config = dict(
    n_layer=10,
    d_model=192,
    n_head=6,
    n_kv_head=6,
    head_dim=32,
    d_mlp=768,
    vocab_size=5782,
    activation='tanh_gelu',
    norm='layernorm',
    norm_place='pre',
    norm_eps=1e-05,
    positions='rope',
    rope_base=28700.0,
    rope_fraction=0.5,
    qk_norm=False,
    attn_scale=0.177,
    bias='none',
    tie_embeddings=True,
    parallel_block=True,
    init='uniform',
    init_std_qkv=0.0357,
    init_std_o=0.0,
    init_std_up=0.0357,
    init_std_down=0.0,
    optimizer='cautious_adamw',
    lr=0.00102,
    lr_mult_qkv=0.5,
    beta1=0.9,
    beta2=0.95,
    lr_head=0.0086,
    grad_clip=0.5,
    warmup_steps=244,
    schedule='wsd',
    decay_fraction=1.0,
    decay_shape='exp',
    final_lr_fraction=0.05,
    batch_tokens=32768,
    seq_len=128,
    doc_mask=True,
    train_tokens=195500000,
    steps=5967,
    dataset='wikipedia_en',
)
Each number is 128 + 32 x the weight over its row's rms, rounded and kept within 0 to 255. Layers, rows and columns count from 0. The size above them is the row's rms in percent of the matrix's.

# layer 2 attention key, 192x192, rms 0.0368, rows 143-159, columns 0-31
size [104  95  91  97 101  96 100  96 100  92  95  99  98  94  94  91  91]
[[ 83 148 147 137 137 164 161 115  83 108 163 132 142 157  74 143 171 144 109  81 110 150 102  69 110 179 140 122 142 161 133  99]
 [107 150 162  90 171 168 111 147  99 148 146 118  97 125 140 110 109 117  74 135  62  97 171  85 103 142 155 196  92 111 124 143]
 [135 163  87 143 156 103 106 113 111 101 184 104  88 166 158 108  86 204  86 155 154 161 125 206 111 126 164  85 112 175 153 143]
 [ 93 128 185  95 151  97 128  92 161 114 101 102  97 113 170 137  81 183  86 119 112 177 169  92 157 157 192 125 152 137 110 105]
 [ 83 106 148 163 108 162 170 109  82 119  86  90 115  92 196 137 116 174 105 125 148 131 159  69  99 176  94  84 160 148  87  80]
 [161 167 104 188 156 178  94 155 132 115 152  66  98  94 123 125  74 165 143 139  90 144 119 127 114 132 145 178 167  62  91 136]
 [109 123 128 190  97 155  95 157 131 144 109 134 124 146 127 176  93 149 182 168  85 135 165 150  81 184 133 169 122 159 137 176]
 [ 99 102 178 159 189 148  86 180 122 126 128 123 144 177  97 131 131 168 111 176  80 111  96 161 125 130 155 101 102 143 130 166]
 [194  70 106 145 192 120  77 140 139 111 160  81 145 102 135  83 121 126  52 136 148 150 106  84 105 179  85 152  81 144 109 143]
 [149  94  77 104 120 153 115 134 173 203 134 113 116 154  93 152 168 139 162  99 105 109 137  99 142  96 129  82 169 179 174 135]
 [149 142  82 114  78  83 153 160 119 112 146 161 152 119 113 127  87 150 105 137 164 111 170 138 122 212 108  57  90 106 155 155]
 [146  85 146 106 146 137  84  76 145 127 108 126 102 151 123  96  88 152  97 146 156 133 123 137  88  59 144 106 202 128 129 130]
 [ 99 119 186 121 163 105 108 161 106 150 182 104 152 148  84 133 125 177 198 141 120 188 117  96 146 115 127  97  99 148 104 112]
 [160 120  85  73 161 162 130 160  96 132 149 100 160 105 140 168 129 124 156 104 136 107 123 159 124 183  73 178 142 169 130 171]
 [107 149 115 135 193 115 139 125  76  66 177 148  64 210  88 148 170 150 150 100 173 164 151 136 133 150  89 119 152  99 116 155]
 [115 131 135  98 124 168 110 146  81 168  89 108 165  60 136 146 132  95  79  85 146 104 174  68 152 101 165 109 159  94 136 163]
 [123 115 175 179 156 118  97 126 119 182 151  93 107 127 106 110 137 166 159 122 158 140  99 142  84  85 158 173 119 119 186 110]]
# layer 2 attention query, 192x192, rms 0.0375, rows 144-159, columns 0-31
size [ 92  94  94 102  92  97  93  97  95  95  89  94  88  96  90  95]
[[185 127 117  76 145 145 131 107  84 102 114 188 164 162 148 175 105 163 101 103 159 184 149 116 130 164 165 124 156 106 162 175]
 [152 131 118 179 114 148  79 176 161 178 102 105 109 118 150  81 103 193 113 162 152 137 167 166 173 121 157 142 136 157 118 112]
 [127  64  97 139 148 113 132  69 128 138 184 146 192 115 153 137 133 153 150 168 155 122 172  94 125 191  90 129 136  90  88 103]
 [191  81 126 140 170 165 113 135 150 112 148 171 148  81 135 130  80 146 145 183 153  96 171  86 102 154 144 111  82  95 106  60]
 [101 109  85 130 139  92 102 107  87 116 128 116 158  79 110 133  69 120  76 147 103 127 127  89 136 154 138 183 151 103  94  70]
 [130 144 157 101  88  86 138 100 106 138 175  77 100 165 140 128 133  80 107 108 119 150 144 147 126  90 152 156 148 155 155 125]
 [134 158 165 124 111 141  98 100 115  97  93 148 109 154  76 136  91 108 160  67 197  84 187 144 130 105 155 164 186 130 173 109]
 [146 145 158 126 165 166 163 148 143 167  99 158  70 110 104 159 103 128 146 128 104 143  95 127 109  88 114  99 107  66 127 101]
 [ 99 178 116  94  87 116 166 176 163 140  92 137 110 163 138  88  76 139 169 154 139 137  89 149 141 134  96 131 129 142 149  92]
 [146 138  83 166 101  88 128 171  80 127 117 112 134 111 134 105 130 137 154 135  62 106 116 144 192 157 148 135 109 180 114 141]
 [ 82 123 137  93  75 100 133 143 146 183  89  84 123 134 138 137 164  69 107  95 137 154  72 158 139 110  81 180 111  98  88 102]
 [ 86 116 169 102 167 127 141 161 111 109  92 183 199  73 100 178 117 177 199 179 179 116 146 155 135 108  87 140 137 149 120 164]
 [ 57  95 140 119 150 140 154 140 146 162 148  83  97 179 187  98 139 117 105  95 134 166 137 143  94 146 139 107 154 153 153 170]
 [115 110 170 133 147  71 135 103 106  85 178 168 150 182 177 138 135 166  96 114 143  77 104 171  78 121 134 140 191 152 163 150]
 [ 86 138 146 135 122 175 153 111 143 118 125 132  94 144 189 144 108  93 170 103 166 148 145  95 128 160 138 153  68 121  80 112]
 [117 131  88 111 113 112 141 139 149 162 120  37 158 132 141 120 103 103 156 106 167 112 128 134 131 172 134 173  96 121  91 149]]
# layer 2 attention value, 192x192, rms 0.03, rows 128-157, columns 0-31
size [103 109 104 110 108 109 105 105 108 102 111 104 110 106 106 107 108 107 110 105 114 103 104 107 104 105 113 107 104 109]
[[ 81 107 174 120 107 127 139  96 176  83 153 162 151 170  81 179 100 130 191 140 104 134  76 167  70 135  93 126 114  92 108 166]
 [ 84 159 111 147 149  98 137 175 177  84 164 154  75  90  78 102 169 182 121 114 141 135 154 163 127  91 169 105 121 112 139 172]
 [133 127  74 109 130 122 130 171 126  73 153 115 100 157 130 149 114 110 169  61 160 182 174 155 157 131 176 156 153 163 100 136]
 [116  91  80 172 146 101 177  92 149 154 111  91 117 175 125  87 115 117 168 171 168 170 115 116 148 150 102 154 117 147  93  97]
 [112 150 186 146  75  94  88 152 104  86 106 108  76  74  78 100 130 157 112 201 146 110 186 124  95  66 101 165 122 115 186 148]
 [137 169 181 144 149 156 164  94 123 123 134 151 102 109 151 106 110 105 110 132 150  76 154 137 159 124 173 147 107 147 147  85]
 [108 124  73 179 127 100 155  94 172 152 164 109 149 170 140 138 164 163 100  99 129 187 156 184 165 148 100 117  78 161 154 151]
 [123 131  76  72 175 178 140 128  84  80 133 135 171 115 159 169 116  78 174 127  90 174 127  74 150 163 111 135 167 149  90 110]
 [141 173 110 133  98 140 102 143 154 150 174 104  78  69 121 174 177 106  96 157 141 126 102 119 168 114 114 144 122 154 161 155]
 [132 107 104 144 118 146 132 175 164 103 125  97  91 106 180 118  78 120  81 146 127  74 174  90  85 164 100 142 148  82 136 134]
 [128 119 176 131 167 165 157 119 174  95 109 128 134 126  84 170 155 157  83 119 167  79 178 104  95 165 144  97 101 164 102 119]
 [133 160 116 127 148 134 157 137  74  89 173 106 135 153 160  87 125 150 116 163 148  99 139 164 183  90 173 109 159  81 107 119]
 [ 95 106 164 143 133 108 141 106  88 151  84 155 123 127 118 146 174 125 159 178 183 162  75 166 111 152  87 127 159 156 171 138]
 [131 167  87 163 181 144 158  89 127 183 140  78 110  65 121 162  96  80 155 175 134 180 100 171 129  87  81 173 102  85 169  90]
 [134 154 108 100 109  98 168  99 163 104 146 145  96 139 134  89 114 127 150 172  89  94 104 149 148 174  71 161 112 171 132 114]
 [128 101 136 154 140 137 157 137  89 111 134 121 148 137 120 121 140 160 140 123 130 154  69 103 161 165 157 130 142 109  95 165]
 [138 113 168 134 134  92 127 175  84  73 127 173 122  87 135 166 121  95  74 113 111 166 142 156 163 152 115  72 102 106 170  58]
 [151 103 148 180  96  91 160 125 165 148 107 143  77 128 105 168 120 130 163 155 107 118 152 108 174 170 155 152  95 201 100 123]
 [122 148 110 138 162  90 113 166  91  96 140 132  79 153  95 133  82  98 131 102 139  96 148 172 124 181 138 138 158 108 135 154]
 [122  65  92 122 140 183 129  93 121  89 115  78  66 121  83 132 152 154  95 152 123 129 107 104  91 125 157 110 114 138 131 132]
 [129  93 137 112  91 172 108  98 178 131 145 159  86  74  81  91 119 125 173 123  88  98 139  80 132  82 144 156 151 140 152 153]
 [141  81 172 169 109 190 105 108 142 116 110 100 173 109 116  65 176 105  67 186  69 103 134  87  87 198 123  98  95 125  83 113]
 [150 138  95 167 169 183 105 107 129 133 145 158 168 157 135  81 102 109  89 145 103 145 132  59 125 111 136 169 182 138 155  79]
 [117  98 126 100 110 148 185  91 111 109  63 165 129 120 137 131 114 149 122  81 112 158 148  65 143 134 159 155 150 175  67 187]
 [ 92 174 162 134 157 106  95  76  96 158 169 137 158 192  89 123 115 161 128  92 166 133 126 112 100 153 143  84 119 191 118 130]
 [115  98 116  73 102 132  64 184 122  86  75 170 140 155 127 142 189 119 106  78 143 106 112 121 102 182 123  64  89  82 157 127]
 [ 98  68 105 166 159  91 122 165 176 130  55 156 128  98 145 129 159  83 120 145 148 127 135 165 143 127 151 166 184 143 142 148]
 [ 89 110 155  92  91 139  90 128 160 176 118 170 171  83 170 107 167 149  85 163 158 155 112 118  92 158 101 158  78  73 110 157]
 [160 149 153  75 127 168 153  81  91  88 111 125 153 102 107 145 118 169 119 192 161 181 140 134  89  95  91 118 155 128 165 110]
 [189  85 145 177 161 143  94 114 143 125  93 122 176 146 107  86 141 162  80 132 135 158 133 181 162 148 135  92 119 121 137 158]]
# layer 2 attention output (transposed), 192x192, rms 0.0216, rows 128-157, columns 0-31
size [113 124 124 128 125 125 123 113 124 126 134 125 131 113 120 104 114 128 133 133 126 112 131 124 112 108 115 113 129 124]
[[126 102 118 127  98 139 154 141 134 112 133 104  93 182 167 128 113 160 118  99 110 154  99 115 125 131 104  81  98  62 158  71]
 [136 176 111  98 160 108 133 149 137  84 135 155 115 104  55 157 124 121 148 148 128 168 169 116 136  92 113 128  87 146 113 115]
 [128 156 111 113 212 102 180  90 164 140 140 112 147 106 107 113 175 134 129 123 132 125 137 128 114 111 122 161 142 151 122 107]
 [ 99  98 167 167  96 128 145 103 148 138 118 143 210 130 126 157 141 128 166 140 180 150 163 129 119  70 107 139 162 148 129 104]
 [135 116 127 149 163  67  87 115 135 158 162 117 140  97 102  83 154 102 131 140 128 107 117 143  97 138 102  99  70 100  75 173]
 [113 219 138 167  97 142  47 152 126 140  85 126 141  81  60 147 130 133 158 113 116 119 141 147 111 116 134 146 101 116 111 197]
 [128  94 163 172 143 103 237 130 104 135  84 178 158 167 135 116 142 146 117 196 112 166 134 119 122  73 119 149 171 117 137 135]
 [158  82 149  98 114 159 110 118 115  42 153 204 143 123 169 106 149 130 112  84  58 144  96 100 139 166 112 134 124 107 157  82]
 [134 129 106 179 105 182 136 145  95 131  90 131 150  88 105 143 163 127 146 171 140 130  80 122 168  80 134 135 121 104 148 167]
 [ 74 146  93 161  78 111 175 195 173 107 185 185  88 112 104 152  94 159 173 162 124 144 222 101 111 123 131  67 177 182 108  79]
 [119  93 121  83 115 113 144 103 137 179 126 119 136 145  74 180  95 186 153 116 158 121 148 151 105 141 102 148 132 190  81 164]
 [134 177 106 168 109 108 163 129 118 146 112  98  48 109 156 143 153  96 142 119 116 168 146 146 187  81 142 108  88 145 133  95]
 [118  79 116  71 217 142 198 122 120 150 175 186  98 106 203  98 164 155 138 147 155 143 164 125 107 188  98 142 141 152 174 123]
 [185 104  73 128 128  82 207 145 129 114  75 165 132 161 147 136  94 100 153 175 107 163 132 146 165 154 127  97 117 109  99 134]
 [116 122 160 199 134  97 140  88  99 117 121 142 134 106  68 124 126  92 109 151 116 122  97 101 143 121 110 194 173  90 202 167]
 [ 63 104 173 141  28 161 156 173 131 102  80 176 133 138 193 121 148 114 120 176 183 154 143 114 106  93 116 101  90 126 176 120]
 [160  94 133 108 151 133 106 174 145 113  80 132 172 112 127 142  87 125 109 118 143 107 129 149 109 146 159 127 103  89 105 157]
 [170  91 132 164 120 170 165 101 164 148 100 108 116 120 146 132  90 111 112 183  96 135  96 160 161 150 167 118 141  66 150 125]
 [140 104 109  83 139 140 159 145 141 130 118 140  77 105  86 112 117 157 136 136 138  83  62 145 126 126  87  74 142 129 156 114]
 [205 137 150 125 127 154 127 124 126 153 157 133 141 185 168 106 122 123  52 102 108 125 119 126 138 164 141 158 109 150 161 124]
 [151  90 120 114  95 144 114  91  99 143  67 149  83 156 179 148 141  91 143  81 100  99  39 138 135 108  88 136 103  64 133 143]
 [146  76 147 141  78 145 127 182 150 106 111 132  87  96 133 109 154  79 139 153 144 134 136 124 100 101 122 195 109  61  73 121]
 [180 158 137 120 111 164  87 149 143  95  17 126 108 117 159 119  85  86  96  69 172 102  34 108 109 134 130 169 132 154 147 131]
 [ 47  83 166 142 122 152 117  97 164 122  87 162 103 131 125  85 157 103  87 162  80  64 111 129 131 193  76 168 162 110 130 139]
 [124  99 165 116 223 167 147  63 120 111 135 140 134  76 123  82 185 117  88 147 120 120 135 137 136 123 115 120 130 152 112 123]
 [ 95 166 130 125 203 188  87 117 141  88 134 105 182 140 134 114 136  98  89 104 110 121 185 157  98  86 174 113  81 166 150 113]
 [121 133 149 110 177 118 116 141 117 103 111 139 153 134 134 133 112 143 175  81 154 158  83 145 116  68 180  96  80 109 144 110]
 [107  74 159 126 108 120 108 154 136  85  84 123  87 151 163 112 136  98  92 177  99 101 157 108  99 155 108 161 124  41  98 152]
 [101 149 154 149 166  74 120 114 172 188 190 173 115 133  78 135  47 143 100  95  58 127  97 159 154 125 134 187 128  85  65 106]
 [ 75 157 144  89  87  86 139 166 127 118 175  75 139 114  83 176  99 144 178  64 190 173 116 117 123  87 168 135 129 195 191  98]]